From a checkpoint of a small transformer trained on Wikipedia: MLP 384 SwiGLU, LayerNorm before each block.
Each number is 500 + 25 x the weight over the matrix's rms, rounded and kept within 0 to 999. Layers, rows and columns count from 0. Numbers have three digits each.

# q: layer 9 attention query, 192x192, rms 0.194, rows 36-63, columns 96-191
# k: layer 9 attention key, 192x192, rms 0.183, rows 36-63, columns 96-191
# v: layer 9 attention value, 192x192, rms 0.183, rows 0-40, columns 96-191
# o: layer 9 attention output (transposed), 192x192, rms 0.167, rows 0-40, columns 96-191
q36:529496482458530502491500494464534478520501505510514493491490519534519516486492493530485492493532523492474495489518476493535492507509479527478482513489498480507489515480504520495509509517486474489518518511549511470549497501483504509464523509513471525494544459510521535476498507498505494513
k36:528490539519530478498500518533523517475486517516523495492465540498503477492491500514531471529512503493474481531503474472509520515521488521509450507492525459471514533499479498515516522491474518492548500480503511470517479525505504504488561506528491513470500462490491502506508525500521551521
q37:526505553546474476498476525523516506545494504503499497507505551474514508492502499505520516540481509496529505495477517483458501482543485494518491497511479513521474500520483499481478505488475510545491484481519508519484512525490510497497469511508469513490505436483510459482515497470495485483
k37:479523499468477527482476490487498512524490499461530523470481525489512504477519482457508499519512519488486504497502476466536526477491447515529528539490535517515472548473466440508467487501495532489498482466514486508457486500490527485506449530496489487482507523485516459549452504517493500507
q38:536513514495460504506481527491497487482558499501476481509511512478513505508451519510515509497529476491507474504507521529521506520523482517496502510479482475487492549529487514471488503497496472513536495510494511525451511482505516474472489504507485533485506507504489537501509489479478549506
k38:492484500471503506478467505523490539498503478455515516510530537512504494515488516465505504523506535491520508497513512482525462541515495496529514513495518477496521489520513499477471475496493482470483480511468472485504467515511505513470491488460515492521504518449519535538529475516533478477
q39:506531513483496465540501513507474510508510498513472455476459481494526460491468527450482553506513451499509507503548492491500483518484500498481513483482494516513489502525510515542508507471483496493531482489501465482475488496453508491510514483495491513484513516479452531490495514492512503482
k39:465506525508549504494504500494522525493467478509513498471513515504511489555477481487481520493528509494526519521525489481504465465522509507542536486499525501458496515516495512520523502471504493464495510545498476508543504508515486478499488495466532509481483529521500492520484511489556501511
q40:548518462496478455543502501504480489533466518522521507494522532459514541522503491485515463517479448516459549516516482517487488491503540476478491532494515502501493485515461500525474476493500472512502490497503506467497519491502518517489470510500489509521491530488459479492513521474489490493
k40:492473510502485476488476468510476462478513500512537528525479488474475513568474500452461554484504495511491430516515486524459480505512472472490482530510529503527512503458476504500501519473517471491485525499550533505522515492512481517502522514483500529461484472485486463514469512508473496496
q41:526485483515501453502501503535492517501502465489526479489507469512495543511521552502520501480529495505520481473491485478521481513561499466474489496509496493527481534503534492529505500489494507494493486532497515484480496511478480503500464494455477512513486545500518512489521480504510488496
k41:529454512507513477535496494506497473488492499495519501504506521533520498481518503506490538430545474546489471481515487465484504503490493490490484465500511508537536534495538511514528553507516473459550480476511514525475491498475491476478490491471507548471442479475465538516509503516496489512
q42:510517459543512487491459480501487510492499461497473491491509454519520491514525437511555529508505493498425486554528524501519477498468522527512495466446485467510466494484483498515520511504501455493485511501496529501527504506524503495496489471494490517472513485519518461529522516514516485507
k42:526540489488544503541505497475473517531470474499472501554499528540492465526500493490509541521546500479498464468504479509501533533456498504487512471484537486482537527450513493508543481510538515481522519510513533505491535513468532500490471504513483480522503537530510493514434499496510485482
q43:519514534468514494498465500502489495500496495504448520472470536484505505492507513494495540484507514512511509513489472488474495501511525516460519506518524556491508495521460489472447511486503516533495492494508538474475515536513491518504489521541489450492552503488511477493498514564526523501
k43:490520491511499538535421514525506484508531498481485507446538505501479523495513507490481527518492499506467527499485476491515452516547497487454530517536498534557498500469439497502486455460500475498496519519525478513519516509504500501504514548459479500504494496517505456491509520529511491511
q44:501526511501504503475491454464495490510550442508560491515469558499544511505519490524521548534530504495503486511478503464511473499491558517498508537541524512495511501515469468503520481520546520482493500513487493497560526526500498483472461472498475501473445480515489500515520507514513539496
k44:486506508486504473511491494520473529486534514458480487471512516496545488547484501505508506493495523474470513545501501489477510477478504520469461499539550494544501490486441480514493499499465512486494476473518477486529532475521488477495508535517500503471489518523463539485470502534510484479
q45:510509505553503536460483500519512508508490546506498524539489500473467495504502464549501490508525499511492512482495527516488521508505470517504541540450484542491500462490499488496480520502535509501503461523490475493520494486529489488481480512501484523485516519499516531479508469511494480490
k45:490484502525496526507543422537499494490487517457511508533503478478509483480493509539523485521523477509527493509457507500475507515502465531476464527512526515491507471524485469495489483483526547518481535527511485500505529476498540489546533491489502537478525484445478469535508506507498464503
q46:481532488467519464520504490528470524496527502525465502519496546499493521510513474503507513470519527499495489491474497518485488464492510525453499503471470519485487546490490477506485486532520481478524481538485476532481482491499486493491517485487537491500519505488501556487536467505482533420
k46:516520493507502512519477503522454484466485510506444509471494501501491499486550523488495499471477506549500458508501514470492497515554508516517499500468531514534473465499479493527484486517478469477491526523506516493480499495522474494486491487467462497564514497489486481491502473518490488515
q47:510481466522492502493525482506468483482530478471512517506471457500510484465474462461498481521493474517487503498489518512524493511514506442513516542524464490522540469499472482479510490521494488519513483494507502532477452490444542531502464479461503477501510501495510495485495553515517508504
k47:494540457521492519492476501508477498536455525567494462515494511478522517455481519438512503493493531486528483481491483501511510493526502461475478519505512466497505512481478520455498513507479530520502488493533487513498515544467523483450502510477539524537499502513465541484471500482529509468
q48:539506481507504463487517552512534491471493521537480517537536493533504526510493501502479511482498518478489504518499480529533469526489470520484510522502481492562501464525512489526493510516482515504468528525511501523459497495458490496509490480507500495485540509518512499493502508539500557470
k48:484499499504548530494526461484473488492503504532506467505452514563526525497477504475550477491523472507495521440468468501514524508516497534479487515511490516474483495513522514506531519485475504510482482552502521531494497482479480513508479496490495524541544479463495518467501492521481486467
q49:502498498544477506537475532512499493503504522478514504485470509517530483510479502502515489491463478519486467517489478502533537512461518485486481503483484502520526471499520490529515471491483484498521492503498523470467493482497511502529511507504487497499504479459481468507457489489513516512
k49:440490519455521493524483482525494519490500534484504458483464510526477519555490531544520500475478472494514482491502481526502491504510492467507493505465537490507520473494509502505483501506537506513521548500529511511487502481458503514506483522489505480484496479486462497502481487466518481473
q50:447495527486504543520505520478485528495515508517528496471487492511503528487509507496481493517491528507483539525480497495539533528513485455526486471517531501541462476493535488475526523509471460517479517518460484485511495484549537514454480509482497490460495523487491493481504487517493523500
k50:505524480469516477501497541496471472489507525473496461534520522477510499549515472509471488450515515470521532534492531512497508525434474500531453472523509500517523471470514475490507561511480541550528514490506468492531511540530509491476488468477527493477506482510489487485509474478484528543
q51:480512522497501505478473483501515492507520525518499488513521459530523482495479484513507504484491530490489471485509476491511504505540517484502522521502494479534510467499508518475511519497487508452514495528513445506531465480510494494520497492478518497502447479484509548504508511535541495508
k51:513508527501505496473487510495543487487509516483453447529514474533514501542522471491539495497517511471475484492520487513472463498497500465513487507499468501502501476518509500479476538482499526481549522462488526499495512489476479523548518513490526474511521514510498519478486525487478492505
q52:526495490500553478496549500494497494499513511538498455456473464510517505496488481534532474499531471469457511495476531484486524517533492511460507495475495471494506483508490482459485518494495527463502497525473494518497491544504478501518497495508492484536516488475493514484527498499539517479
k52:515507482502544490516534525498487516514502520480502481517480496478521484424514515501531467524481484493498482517480509448502459488508538524470516520519521549517502502495506477520493484503515516485490540526517542498558446473482475483502489479525494494491493498494508516508536518465549514474
q53:487503475513486512520509491497505489526481470520486523499530505511534507491483459506488506539545526466485483464489496491498505492496515419528487533488458496509529508473493489516503536472476476514521500513551497520475482489552557500500485492508508526501536490586504500503486521506486468512
k53:493474510519501524496527493499480520512508505419527487543518499503518542524483511471474481492489523506480506465500520527498514482552472462526476493480474504487509459515459509513488507501504454450512525469504485489513481522478550502488489521551508477530474480507509497483448527510501532443
q54:500513484552503485459493489517486511497511500490481481519513496506523508525526527520483509535526484488483504512487544487474469471513510503481505507493526515505498507530497532516499524490483532508503465509520461497492497483477474523509559480516487491506497490468500490499492499539505477494
k54:497433495518490516485496480529531507492473479476466522508510520514473477512528488508489499444541519528478540496475530480512509497451536486509540472495513487482513520511519510542511534515480537493497487502513506528483470483487516491525521558524495545479510518516510529552543506518480495470
q55:521521509466521511507470508498441453525535466490497542494464508504496490546513488466506508480495516502512487508535482495486507538490462489499520516484465499489494516475489496555445507524509475517519518531507545517517508465523470528554506505497482539468492476478524498483498486519492521498
k55:488438533484518502480477524518486502535509503485463473509522454526480478550472533488504500463527464565526531462485518473496489519532486481509523449514491491509493503501523525500492476466481472468495502511529490510506491516493516485525523474514510526515519514471517489511553516488504489472
q56:520483515528518492497471494514491529493549467517483514505488498485467458506491467491542493454519510491504466462533497517489476567479451515524494495477530507496533553515507471500521493499511476484498496511525484508534514485534494499532503467488517494502539471511518534479535512435503508470
k56:479474526518514486511481468509470469465461463457486511490487481521466460467539493462497503505505530546485467531514512470496490542481506490504462535483491510486473485531485515553522476498510489498503485521485510496543496540537521502488523516540501498517502462494461505517540509450495481451
q57:463494504497520475560501495495502505504519519511479514515467548534473536516473483496491525506457501504498483497518463521516503510477496487475493481534484495517524496492466535484486517527496513519503530499494507473505476538520492503521474468522531491519447496495514529503517516448491506490
k57:481508514496481478500533523469481498529533519559509498495447504493488510523525489487502503474479496538491506521511511464515509493510505501487493474506471431514498465496495488462534494509497534483520498499481515550527498514528468513503503462515483545455465499511484478497502501487482485504
q58:509484503528516504512527477487512480538488522473475549503521524501481483516513499460505504499467525492475545496484534510504498506461497452497511524516463481460520517478523516516494462528483538518534501513514485465487470522485508523488497520533479493504496530482521480512524508498493502502
k58:523446509488507489486516429496499515498515507510478476489542498499476516469502508545461493522468543543521523498485493505467509503432516458492514507489466492527496507508507546503481497505518478456491499481488503472480472458516466498478517478516567499482494487503483490531495495507527552508
q59:538496471481493489517519509514491572499518516504454526491522534505504466502523516521488532517501520503501556521480541504559526518495521524483501515520532488474496442480504515471463532513477504498494495487494498480503501503485518453490499518488488515532532488482451475500498513477485508508
k59:481494484530497505482506536484483516508515560490517480508493504490511488474477474505514552487499497504504528487499490496445538523502511515507478508506465504503485471464475523522512488486508523488485483519521486488441502444534520460500518520487486513482480512540516516509522511512508487496
q60:495480522477463496520445525519467526528511492531491528504508492526510518500508471504524474488501510522506519465510480467464496527495475550486493468508511509495472461507501521510489521500472471486549489494482514522509495498502498479536503499487525495488526507525485489503465506491508477487
k60:478435492529491526485493539486525532526466464518476465503517478520511477495515482545556536512529486489548510484489454501509484502519515490485491484505511507502494521519491493503502535522491529491501521468509486478483502538495477488509500479492480490491535487504523488508526507523493496501
q61:461527518496471560503469468479482481512499468510518542491517486517503475517504505495527466487524493509535493532472501500521501469514491488497503495513495500491478462522501493471470466486518495498464533487494487466530502466505484510483490491538475466519488485470508524479504524496512495467
k61:479533507468481469516489484500545473476522474506504470507512506514484526487459494526499491532512467503501505505487482483487464515507497523449505499509516519524518433557483493508482515460475501492497492525482529499496475534467546507496500495538515470489513478518497505523492496542486494471
q62:549518511505472519509467501524482484508476520501522523498502473508508476492528531507502481494468462515498502489483502522498494492460506484523487489497524464496493510504491502485453484508491494509495512473510519513438524479463478519524522493494491480511476491538501527505502478494512493467
k62:507441497501514532506506474493502502523459498507562476512472557484491509498508505517523486466489477511529529478469525497520491544527505510512518464470508520541462509480516488489476520513492488492486527523495509510502484490525514505489493498514515528486441474498469513491466488478473461491
q63:505474515529498453509513548523464507488494518489474516517507515478490502500523536477491487471491499492508511498470516498482528514508485485477464531474522488496498503498516506527507485545524513506462489463464533475592502447506501533532510498554471510529470525511510489468501498489536465492
k63:503507488501537482472553482500482471526511491507502445494490479477486538488514529532497510483512485483513491510507494470464479493528523556471497487460520484516496495509484486534482458541529496534491481518483518510499496472493478497481483494474487522492519502480491498479524492466450467499
v0:514498496498505557532516503483483497448445468494516483507511529466438470482486502538525484472547505476498501534505509497514488539453505549509478520519532509470542496519503494499540544522499484491505525504505504541468452458443462450513480506513477508540497462499542496520493532519531485518
o0:513495525485456492553471491534480494482517554540483521498461578512533525552530536498496478508457445538529530508477530519527473499554508527514514493548510538513479449519458447480464496523461515469481502515461525502521476464493508473497470502502490493499493502484482461536499453501507502486
v1:517510470492458502486536495525490493565467544518517508514503467492524549510506471539506498514491534488533508483520496523485465526486536525520500515487520505470492524511479496499484532483482487483504477459476491465529502497511548510469526481512494502541496503503519499496501499490520517507
o1:527521492523498529481503491510462512513478486536478479496495538465482499446491507511489493514530510555478465537508499524489476480486474519482511483497470494471508486516527521526521489509532512471489509512517484542493495481505473466488500516466488494494487511471515530483517463475491513462
v2:484511485507490500543463493479493517484504508534448489494517492557528446505496477478458467500506552480467532474490473518526470499491467509460516472512525465444511515515513478477488530508563502490497506480523481519483484461501478518510487489505546569485449534550540558502488482480527516472
o2:496487514516461541497498468468507499512515490452513456474493532486527519537504498487536489499436504522497532534489502455456497562479470479499493518459566497522470500456487485496509493512459515486492519518484519501506515481509530507521493472534487490481499521494514499493472549482551504479
v3:459493482517474557501484509547537472480463484504473499487507509498528502510490467535535577489483512476528496472496511536509499495523506489478508470473487469509505547526499513510489486517487492506503492493529515488510502473438523449507462499483504452514482509509459511476530499509472483500
o3:531532462523500496519521493496465517518511501534487488509526483480521477503544504519503463477490493494500534462461492485507529505470508514478525537542493511504495425460477477469499542492473503479481487505487537522476510517531466529484513537445531511516511495465518511500507499475510542509
v4:512503509467497497488530527510487513498511515499495472486486510501494524530479558518522506471502487482495491512478465505511505463492471502512509485518518526462479461467516523505512495519532458525488485464492509489499496526531523462495466525531479495499496499510488473505482457513489480474
o4:500469534518522494523490489509508480477493488467505471533483506517520471473501501497528503510509475539526494502474511482460478511493465537506489496504483477483497500509506494514476508458532479509478444496536495493479474470488478503523490511512512458494491485496510489524498481514484536485
v5:549479453490518513457494497488499510543474478471478508507503468511497473512551527484518528448531488529523498492489476483477529504507498511504471521501515509485513515526527509506513475502506528500481542505471546513517509525522496509500492539491469456489454507499521497471473449511472500492
o5:464564517524518512525485439518501529481514488505498507499496496537518487436475499493524481534500497461503483540478512484524464502499502491482494508555497515509496504486471543454495469500531493518537507494489487483517492512508493515496514455506537526449453463488500490518486512475497481524
v6:531525534512517476497538531515483515489518467493510522491503551513501473490563497502523486475495513532495532497492513489523468495509494505525491507511535507511474495513526487518492548497505517501521434407518470482534512511503474563483505513502501482504524515473465440469481514552508507477
o6:477497502478497470497519506492531532487509501482497494518489463509518491475461489480510456518497507518495437420535508500543508503487486510492496481511475490486538472518550501528527487530487463459497492547476508491493476523494528495528517491491547529493497523520483545538547493519484458501
v7:495502512471529516503451467492507505457493561475496491495483484488507521554495514558520521503493542478502450476516485504494522476490502488514471514487524491539502508499485498468544488483500500498515501469512500504474493479469475511474491524507526519508456527509514519520479478488520499492
o7:495510501534508485500500514506518480494505498510501517490506477509491505373535489501487529504475515526517487490510517474500487495514511497492499489482506531493487514497508492485450483513511489500482494542502515525512499508489503498504498532489522516499522482524496476506540516501495497515
v8:515509491485483474506493493544502551494473491463504519508503489444469479493460513514517506469526494509513507498467471483525491538498478522525539526526481483498491513464479506491493534503473505499504490452456514486544491482504506557483515508481489498524475500485500477515480468482507459509
o8:496500527528507517499476492502463508513487528481518516511504499516527478494548487491541524544475493503528461510522513515502477507502497500495510507508509508460481512492526506478511524522511475485491498493492455486518474472472521521465466525463507495472501532540526525518485452498491485495
v9:533495492497498459498503513579492471519579531482505495528522509499495546483524552495475495516526515485486526497507495509542528524492507503518487497528521492529513471521457507478496464510496529499519509501496490498509485474499502490501477502508494513532522512503505501506485546500494488454
o9:515515555528468505486498485488525456479500499529536535483484462527478505488470513502469504476462518511500484484490486549497487494539511498512429503483450498447516449539521543467522514482527503468521489529519495469501515482505505506482510480488512495464490493524534480479486540490501512499
v10:526494498487474516546510495495485460525506475485481494529466442506495478511530497465490500515497490517518510511493478496518525486485550603508471490497501520534508500483509461486477529527502455545546489483477462519466471511502507533516486457548520547523509509515488484498507495484504488479
o10:522518542502532507492518519519478532509491554518509459490494488457490506497469481480542510492522505462450491462472487491501515509503465470471455462445508514469509467497490463494508478521501503500488469458507517496499495510458500481518522515471529442455526480536489524493490483516521512554
v11:495528489501500516503517491540545520511512532532517542509501478491505464484462481527490484498501516470511458487517522523498463477509455510492531535499464501447457487510526510532458457548507511515506489470495485490519493550503490490486491474518517495492471518519480505484536550491478492517
o11:505471469480528494485498490503463506503478501497499487514529525494495494634513512509496513497509499536483505489518499499495495519512496470490489492511484482499495508492494515512483505498440499507536508501482490505481510502487519494498494502491529502509509509484511491480527477506515499472
v12:490489476466452491519536494482515501462495501466469555505499535524495483496493490479481416503495519492490517537475501517495503504506498539503486510505479483495508457516468525476492496555494464499477517503528510470470477532528481509511509493510483490480527540487492465484500517501537499507
o12:515484490504487493504535511518508485545508494522517485540533507515471518481450514508505508497524474506505485463530467512453479521488514469502500481517442514560485478510506486520523528536455526487513487461508491529498479482486488498543523515487512511507486475516479467507490488520506482488
v13:443491493510503539497500502543485514480530479525473532439489454497491509503480516443517513465510526509479522508504509463491497498474508547498484483521518496506491500533484483471518454494509478491504493497516503499509507498536500474490485475515526465484471516534515478521482527514546506488
o13:514497508531504495490528484524515494520505548516491473482515554493473538469504525543506511516476485551489516496470501471504546500504514454484494512522522481491480519497460562514477489503473510458511490504509505473437516470488517499490464522498490492547532478464515516467500493486485512475
v14:549497496526556495481471511542479494526492476507489486516477522479503528500546508505495522479455503528512464518499469514477484490483480491537483486485519474508458464496526463538499529516517503496499489498546512493488509502508498491545478468496491488463466483477494469479495488508413496502
o14:532517498477472489510513484521496486473504537479519491517498491497525505517514527507540466530513499458484518463499482480511492485507534542501465520479503511482491485535444505521503477506522464479531484506479487521482531497544469500464568534532503495501492518481473516521541482536532475490
v15:517487528484537522560490555538519516507503449500529507478489465469509440497523524472471518459483551508517491475509511520513537507515472526498467513507510480546514444513524517487522466510484501505480474495523511519451547500512460482528535504485490513494470479500541497531504503442513506499
o15:505469554495519509525512452497484473492526482500499496495463483526513509483494447515544504475544516523508506450500504515513499543540543468517497487478447596481485510502465506527487520489482507504532527500489528513495487487520577458464491486464503487488539499482476498474449508493538517509
v16:514499513511498541420516514467478507458543496466447495482490552511459502513458479506543489467511497495529487479504482506503524513458512535456513491480491515526503529502508496497446520502538483487488463470518473495504490488535479534495545488500452495491486454491534422511523499486466514502
o16:497533523485483460512468504552509506471505567480471540489492512488515493477519525547511465502528507499516481499514473526489460486509520509457532500506549483535500519498459495537495508507512494478517486483496514477473527486494464497529461531505506477508512499500450545515502523516481500492
v17:460495527500500478510459482470508501533516471481485478552503548539526481494432487516515507519518539501534487493486478526494505469475492495504473512528494536520516515495506507479451497489488487491511476507543497475503502446516515488508513473481521522482478451494460509479482514504479503507
o17:495476518545529502515488508519518507482485514504485488502468498454523505470508513523503496477518499494515515518463518492522485506483543513482555523503499476497497479464464490494534494517500512486492503539512504502499519540511480485516497487465473470516499499543476488503528521540540513533
v18:518481477528507560523518492533515498541517511529504512482526485488490470496451470517503553504522482497512503515502499454538504492487455500503508536519500499507487493525523508508517488495503495501495529446498507496494515495502512483505536503501465502513493520513496512511498515554509469499
o18:499568518490494462507511499497509492478502508490508469488494513490509463523514525481525486482504497503494504484481491536487492467533471505527477523504509517478498487498525508525495497502500517497501488514498516492510487490494491473512450519511495522491501504507545509514489510457515518470
v19:523478467479494537514462468534471511510453467487511522496490530499507541487548482560492502519504499478470502475491524511519511498487475493492487515465545497503513475520505479481535490496477498506496510469532477488508471477524497465509504521540505502526486487516516502493491511462542486511
o19:561508508480502500495477489498488474512524493523543503452472519520478549505495514469506463535468525493499500487490516462489475473477496480511506462516516507513496491517485509525493512487517522545512440496509504525467515497533500485547515488454525503507476515489486465494454478477513539501
v20:524480527557483516532534507493482466527487541492506496540485520536545470515494507511511509472513494492467488497530500499486482486455470491525474495523476494477504488517504470468481516479506499525467495535477515487475519525503510523513462462508522461494492447508501459513513504509503515516
o20:502497442465512481500476533511476513485504453506511540508531489486504526466501513484528455494512472495509510544485536484528493534471472515490511476481501541507458498487473544522489508484506502499524499504482484505503537486498522495485541454517500560484509520503456515532504506511474495497
v21:492457511506513499485494472513477491538504461467504502492493522499501465523521479528534476489488511519511498494510476482483493534494508503478482520480497510512499510508492514542501452528503520498472502477505606515472507504467487517476490506498496475531518503484493474491469498515507474508
o21:502527474519507486496482541470481514510525490479489497469494490499503492489538524536472527518506489452481485521495528516499503496486538491509544529548519482489515482534538509532493504492510484496502499473546538449508467516503521520488491517519508519507460522464482502490471499495519487517
v22:424508516490516486542474500528502523524517478450498520465503527488523532500465464498505494521456471494501512503483509485512496517518541472484505489501488480515463504515504517480509430531489489515504499463508490524479514540490523504530478480507489488543477496547528512483480524510509507487
o22:501456504510504501472522519512474515493511511509495522486526482518454534522496488528513557481497520565512510468509489512491474514505503488516521512532532500499525507498535509481504513487548539472495528498499514475479489488497505515491540528477518508534526483502498473491521487496536521496
v23:493519498536500474524509494505505496496525493477486493505472486496522471500533496471502524533526497512512470463512500485516493527504503467501549508492485503528505509502472510495512490505507504507497517521440471513507502486522550532483502489504555483506527499479510464470479531529487495488
o23:528474480499511490486519495495499507508486539506531495501556515495489484520499495525497521494509516551465489486470512470521489460514494504456532481489499521496489505517540544465515513498515494478534538512501511468492474497491537517507519496513457533515478488467537518522521501489509484519
v24:474480523530476443505497547499494477541461515476535524542524477485498481521525506480508493496534538523520492499499501494498500490504498537506473506472535481546469534461519458500559479495500480495493449503506486480508479546533497512499493506495481526537509466526534464514490492494540475486
o24:491517530481521526504490503532500546484502492520499480503496518535499462507485505521519487523506422481508437505513498458503511513507518526529537488500522499460528477539506504519481495492523503492504481510481475491507507497515536471491477505480497505480462510483479495520462481524527534522
v25:508496501511519489504538470545473500456497498505501486556497540497470525507477526508490469519496536473562471471531512494504514525470494514462494482492486509588536481484497495499515510507544502515497500564497492507541460471495499486516503490476467502493512512476505504503460509505493459528
o25:490458510511476535539497545498536510481514504487529473504481454507526496503508499523472520483501487516509526493510475522500485518493527473471511465494535510519493473508475548479478525464500514498504482498490500504475467485511525497499518485510491508520489499486477476541517447520504489516
v26:477506506497472485489527540491512478479526526465530526552494535479531527483488497492527498480510525493519560511504511464503514500487507510554488499514500464494496504508522488491470501523486497493504488530497497542553519475505444512468509507501435517485493522509519534498512485515496501512
o26:493457484484486513468478481509518515512518506483521510517494513506490452505508522516507502479512488522485491518465516527512499486500486536466493467527478505468498526512482506497535510478492491514494559499526516506485540478517460508470519559481522530476512475519520469471487531479506468542
v27:481522513499513507502513513518513491502486473470500518506507499512467518493496488544513485526518532486513493494458469495490515465516488477548500477498502508509500512493504467501487473491487527521497511492460482521492467517486510473452508496481496492501531477483471509513502477471467518473
o27:493510483506509511499483500512509488496517500495500540500486501505499498491507462499475512500471452496496514532494527484496485495537504485496514479460475459524532497464514473520498490518508499506501504504534491496494507493521503496490506484462483477508496504483513533530496499559524502535
v28:504522517520505542517519492501478506505498501450466539509534495468538477519473467510487503486481470491479487523499504478506487473470496449496471514499491526508437504456479499515465546506489533528533515460503498518494500496526494523490474455529511499491502492469417497487506558468463507496
o28:459448423483477489461443499512460493457485520499512492515465525500488472532490511505495480507502538537454479495505512499476476517516520520477503492483494517499467488524496501514517499537499494497498484495536477462502473524493499491555510495485496528461502488501530496494512455485509480506
v29:509496538550472428490544531534526502454485509472500474499476505488520497521477508512493464510468508501456521458483511497556452511501454460479500475520516502503476458534509477482576546501528519524458479506480504502487502538493490534507538490506461475493486472517505485477501520486494505467
o29:527526513497467488503499511478506510500489482513483479492516489502507487493499484506515498490516492446527485506522508478455484516492451513515484518478505518506498531474526499493497509511505517491544497489492499472510506467510516526489482507483473522517524489487472522487483463486512508510
v30:464519507539501515492524530505482503508521528466494528468481497493538515486501527504530537489521497488474493498481554475480509503451514515454493501542499494480490463477493479506467492492449549494495487516482513480490501460571519493525479500494494513502519521513515475495508518518509474542
o30:486473525507484508489506509457460479529460487486525453475476507526478482492522532502517469495456492505533486505504478507505528482518511446537527525505513472485493474477541510495452532471502505463481446468531488509492519511511489538508489511552524504500524491565465518530487488491492482520
v31:457499502493473517522527493498502470537517483521487520472501494521501511503510494491457462561501490471495513502494518527526499485501517533503501503530512478500485487463469508515484511486514469499520521452457444503504507456520505477498487512531527481493497528468495522473500540522485514505
o31:491480480499476482474489504470513472513457498495500490507505504484463531428507485500494496501489526516473526490452467472490475478479484488509507521499515516504497503483535495510511505527473503530491497506507489503461529506508508536491518512498542496515493501500505492486516494517485512493
v32:527504511541560518480476489493521490502500464511508471508488526526480508515459474479482532498510519519479483488494532495475509503451513474481513497493495488523487511494507490494460477524487514463536494504546482505463471526537509439502507535504507546527469501513504496503497548511463503521
o32:481497537451481481509485479507523529457485544511532497494494462509493486517494528537459480484490516480505508470502489515460504511498509505464534483495488488524451487489494499551517440501502516473509518509505507525490514520500507479515499505493496466495540489507507512507459546483533486514
v33:509466538465516521455537500461512503496499504532495524451499484551537493474451516497554462535521535500497500510511485494487506468516506469487493495487539488512465487506488473549502454454489487524510471458505522516497472487483486546499477493486496562507493504517493481474496522543532536516
o33:495532476528513493526471466503488509500519466498448509507534514487491515583504479510515504496457492488502460510472489494503521492489483499491488492456512506528528493492509513505501515525462506460480505509499485509554476526514505504514467511554522524503493509499487502496499493502476475520
v34:532478500504474495480493498498478535524483474475502501507483551485465510496470465510504483529462488524531496502523491475531547495462525507475507508469501504493509532479494462507456468472467524487478556499498511483534476511495523513519507499505469483509506515509456473487502506465461504525
o34:505522508511514471484484501517492523488526530463489508514486469475523478467493504519523462434541505497506464544486526489517506480488557511494469464520514481481467480478516513481535491445521466476521452439505475465482479511468473519500515507478535521503476520508481493505517540472530518462
v35:462479495525520526505438533451497500535505546506489520452473472488482501460494500515497515528525525488503518500496528498501509495496511537507487528499488483535504478521507476506501493505540502504505505515462516485496473506514496556491420481506528497525549522530569495539518438485511474482
o35:503527482491516470477525523517479501502496507476513487523519500510525521596505482487485517531496490496480469519502491503465519507512499472506482511489490525506511490482498569497529469504517532475465531515508511483520504513498533484491529524496490461496514463492486484478488521522478505501
v36:520505505513472498497490501510547506489515550456480513487537546517485511480522473487494521500532498499504519514442477486516488493509569460484489518521482538499539489500523512481487515490510478520495514454512454511495490470566490515454508531499481491539461562528506525461507519479497514509
o36:484494530526532497488449497514535512511482506514518549527483488502502507577497485510484490528518528524525501522494502527497523504480500501557520519487483505516514497486504495507511507486488523528511494498523524494471514502499482489525521459469499534521548513515513504557489528500489514507
v37:447490505496459485491529522483471513511537502539499498508476514511516458498503517485498509520514487480468494545486535501536507483509491523462485501525461505465470494476533515522468501532495526488548480470439468517497482520499532484516478495497547535488540502488465488488497496508491489478
o37:485494496485547453512497502492510511523471506464486471522472537507500491479480495494468480523466515507535482485502469490492498522493472488470511507493506478481522491497515501481479512524463503480473515494507508511524430556434508516479491507482550465507538441494508494503547500500517493478
v38:510508487480470526492540464534473522543481518538506514538519481511496532490484473482496478564504507530488500561502503499492524475505521514488482480518459472472498495525500493477509475521506485494497520452496540465481500477456521536504507484516479508495436497515514476535480509481511497520
o38:521507435514511520518479491521494509514521461473502495495500521466497537498501523459533519505510485540507575497485485489451449518549512474525511504479515511516508492501502500504444468478527489503485458538520497520507496532507499474501534540493506496526519497516503495485474491467516476461
v39:577505467494505494472543460504460515524484515511519509518506451510509494477507492471509457485492508522480509495489478488504518507510571548511515517485500500520498473476449526513467549506510487487475471428506522521489502509515481461476480512507486494494493549501482519489474503496557477489
o39:496497528488492530492499503497537473472503502499466485526510499503502522582480526521505467503485505518505539486514504520498488543476476495503489481489516516511503493516547544517508500495481491531520499482510523489524467516505487498519490507525518555481494521494489496556499461500491522472
v40:488498506460503510543451464453514528532489529574490472484467495516475498508517467528524445499513507489489492506538473509471516521492512502493479458490488471479542545520520529533523530513505512494467508479455534496540511461535495545496479495496514517489509483511550478507511521524530503514
o40:517517456536520498484485520522470534464493485495462534488555497462533526505523528515553502527495492491443478544478528498530499528525499509466527555462520491521531494526488448502511522474476485523483487485489511544500482517478552537464475496506481497510488482475503507488430521447441498453